config.yaml
norm: "layernorm"
norm_place: "pre"
warmup_steps: 200
Each number is 500 + 40 x the weight over its row's rms, rounded and kept within 0 to 999. Layers, rows and columns count from 0. Numbers have three digits each. The size before them is the row's rms in percent of the matrix's.

# gate: layer 6 MLP gate, 448x224, rms 0.0947, rows 2-9, columns 0-111
# up: layer 6 MLP up, 448x224, rms 0.093, rows 2-9, columns 0-111
# down: layer 6 MLP down (transposed), 448x224, rms 0.0895, rows 2-9, columns 0-111
gate2 102:464498447458501540482578526440460491489568531482513531436502502512526430495504526476590524529489547558509500470486598453495410500480484553458407516467447521466536560498474523537489477507492543479487519500489507619459505463467511534553457466567516486425537556575466463533413516563491525530473596445458462500495481514501481511438578541431
up2 099:486475530548500515531522438538475476527479479490487502592487517551510595472530504519394515559473514442534511538542484512527511544544489472504520509461544474571457488526524443511447512526468422545528483550505518410493518581478560540499488521505531495522490542422498494469502517454454535445484401521525499521507509583540436465478431464491
down2 097:557430538578558496565524544449532408529500466514505476473490473430542479499488528466447498563445503470467497578466532541539448388464507494538567548458530515465571473564551501566417445494471471499473513483481500483445508492546450489551495499598454492554403515444543519525502511484501450586455457504588534528557504504469445545483507518536
gate3 105:386483489506544497478460453522536490469505448473613507463479502525575492436524462507538483555508474519380521483514480528477460522527538525507434432557480524483539522525475478537542519485491543417560566484528521551514521548580514502540524517463497511468514510518401597484510562493411516498584513583545516487466494491528479482402484539512
up3 103:473508550531478420511504468482520558510577454548541518518522545592441472452458508467504512509483389540509514459486515531373442480533517536512499512488525519532529554545553451483558471541577479519502497560463482537516576564531525459553412462517506404509408565454472525478567497548459593480525476526538479490505480494564501424435510444438
down3 103:509488462487544546529478491592522527516500462442550512466448455486522528446503490540512579562455553494463530494438528572523496504539506502532448513488508463493507484496418519510467549507458522498618465473482467502510470420564564463522501493542505498448533556521573584504534517470470478441530607548487527518527544511528464524483531562588
gate4 109:459494428498559495517520552508468517472433412496503555569428513455473485582478556539511537452533516513533577511501547513450545522459574467497577502549468501453504533506499534478506519563576496426528479504526453498505560545514483486503485521501516502503473520476440503446508518537469538421532487541461529491529546544544510516455476495494
up4 108:483502531452439555477574508451496543600483385496462512573533525473407512562483459454437565478526517518494552493513517433473490492463456464476554472577442546482527498525468516423492542499511493438556555512477562518512487447492590479523492568435514411482506473469488520492499504518500481484469514550476484524521570472493531480441524578525
down4 104:517505519572499541461587477520485556531514606501491395515476513540516501552465496452413592509478533408498526521484464432519533458512488490510474513482479461454527572533547516571561492464459503508500557543459549495564483578464477424521544511508497560522532512425472489517534437530560530504506543491464453523421469438485512547509550460529
gate5 104:472550495472448518495473510506515494513471448573491491483460443496493493507451468548424520535553415442466477534442556503493476468559512591454485615462497524501489467475485479498502533449483478497477509510527533521558559541493546558542509468535440517566496498393571451562505434451529462450548448455479454522496478494528489571500516542550
up5 103:503496457446511468473502486476538534475503555492554452540465506488556502444563497550464457472559438449425524579454537541478510466553482528499429514493406517489479486503430514451494567474543489596497538499499510466541549532521549494541567446476456548492533492444513511472535528436494498472520439482532493505453507506467433507459586531542
down5 103:490595509494520452516568518481550493524419474484489509518410468487451510475501475530482474491533503521478489476518533446502475530575493577471523486490538553558459454473463519462510490505483488475573500515509489514527581510478529594478492421529509461483515457399522441466552436507601530435541430484469491533470419554557561517456534560498
gate6 105:514452465505535458450492525602558519471511484499496513516548520428570521573559577444470494490462588494505504516468576460543479464510431506509546464487473483492450449500573522513456535453532452469555467480549494455550523510482535495521493478510521504545481501495469529486558514455463487416443482533566522492504459528476503526422456570500
up6 099:490489489509515442439429495434516491516435522531477432470487472485482540476416485459528443490471451449563494522524534516482532521512509442540457512465543437512488500511425459551544498494412540469418463489468524526494540497508464533516486443467471482483560452472506512473495507444538492496533490540446533449546474461519438511475518482567
down6 104:513498502554508583505487492520608492555441512481458542464531531418527519495407503428508485496474526522489479541467492533503507470495480436502491465462506480455532546517514472579528502527506484453462481482514591501475566498486555508508452417558444490535513546541565546471534536422479526472487575523505513511592395518498489478573406434585
gate7 091:564476522449495519578512449489541487460510466484540493494546490509467442473559489401492527575501577511512519528473445520532536536477534489490500471465494499508388434561473505500495483564468592509495613464496504439578517553504523415508499458479481482539538500420509527501505464527408524504512539556597502519479471548503532460495504521541
up7 095:438488458547453508468469510565510492541544508487467541473500543492487543460394465504460451480478472493531506501581539518547451489494503430545468493545536566531574448503482467457474491493511464537540326541504445516447444481527498519453587510534452461512437478604465436519470524492519531453534437484489521462521502463497478490542518450512
down7 094:470546451505545464424526516474483507559518510568493474524494530462457502494462558519511522548524494477441449453517485546481546457430587492556468479491492522505448452427536472486510543549500508501468427516536489576464480493483523513518534513462501576437458527605497433521494491534539528506502451505451536480508499552544546498500511536491
gate8 103:515458479499500500584505408518512535498516510507508545527537455505520475526481508484468463480461562584461531490453509516511509443444555535498414513524406541561480442519554489525477591457469509581472507482478521460601582514499570491446457496503508487534543446503566540523493472493525510490499481518458522499462487496423500472574479510520
up8 094:482444571490489526521526440495467506459449525535523435578474495490509509528463563433462517459553522574522494502439538518558556484540496481463516553535458477499391471537510456502479541458470568520450485548479544515503530545498541474437453442519537471509484404503562430459470505509460488515519507498525492544474482461536491544605481500541
down8 096:545473483521513549545562520480501584461531544543574506424447582515523508499449508476461491526487440509538485532546479433531449451482555561553494521496507477468445508579504523536480552469540550514495515497585490482438534484519509496483534486500517507530506531511504586542570483501560485604528486557519572454531456480543506495554452539524
gate9 118:547556479487447515521522549438446489520597466463489480561455458538511544504520570531422470478477530470445471463476503478511500510489457507528478524526512532516520490468460521546504557482427530521403522477536512519505491478470530469460514537527433512549485485525544564569590457492517509514474555510481500538526441534549532423423561557498
up9 113:519561517499462474539475478478378558449533454517529513533465469527522549490520527485460486497544567432434475511462556475578511491547450509405506492549548551533461446502493500486554540473424518492467503505544475463521526528431461435563478504539452511515501444506523509566534580488537440496498507472477467497544498502494513440395463455502
down9 101:448586556539529539535527530484472520523483505482553514578547512536433492553508465484551498480416552511551514457463481523454484695455499457473484522484477493535514494445487515485500527534428532485434544465519471512501480454446526448510524528543512509491485552519483527489566533512463512384493513495557536460496494593437496541490497470466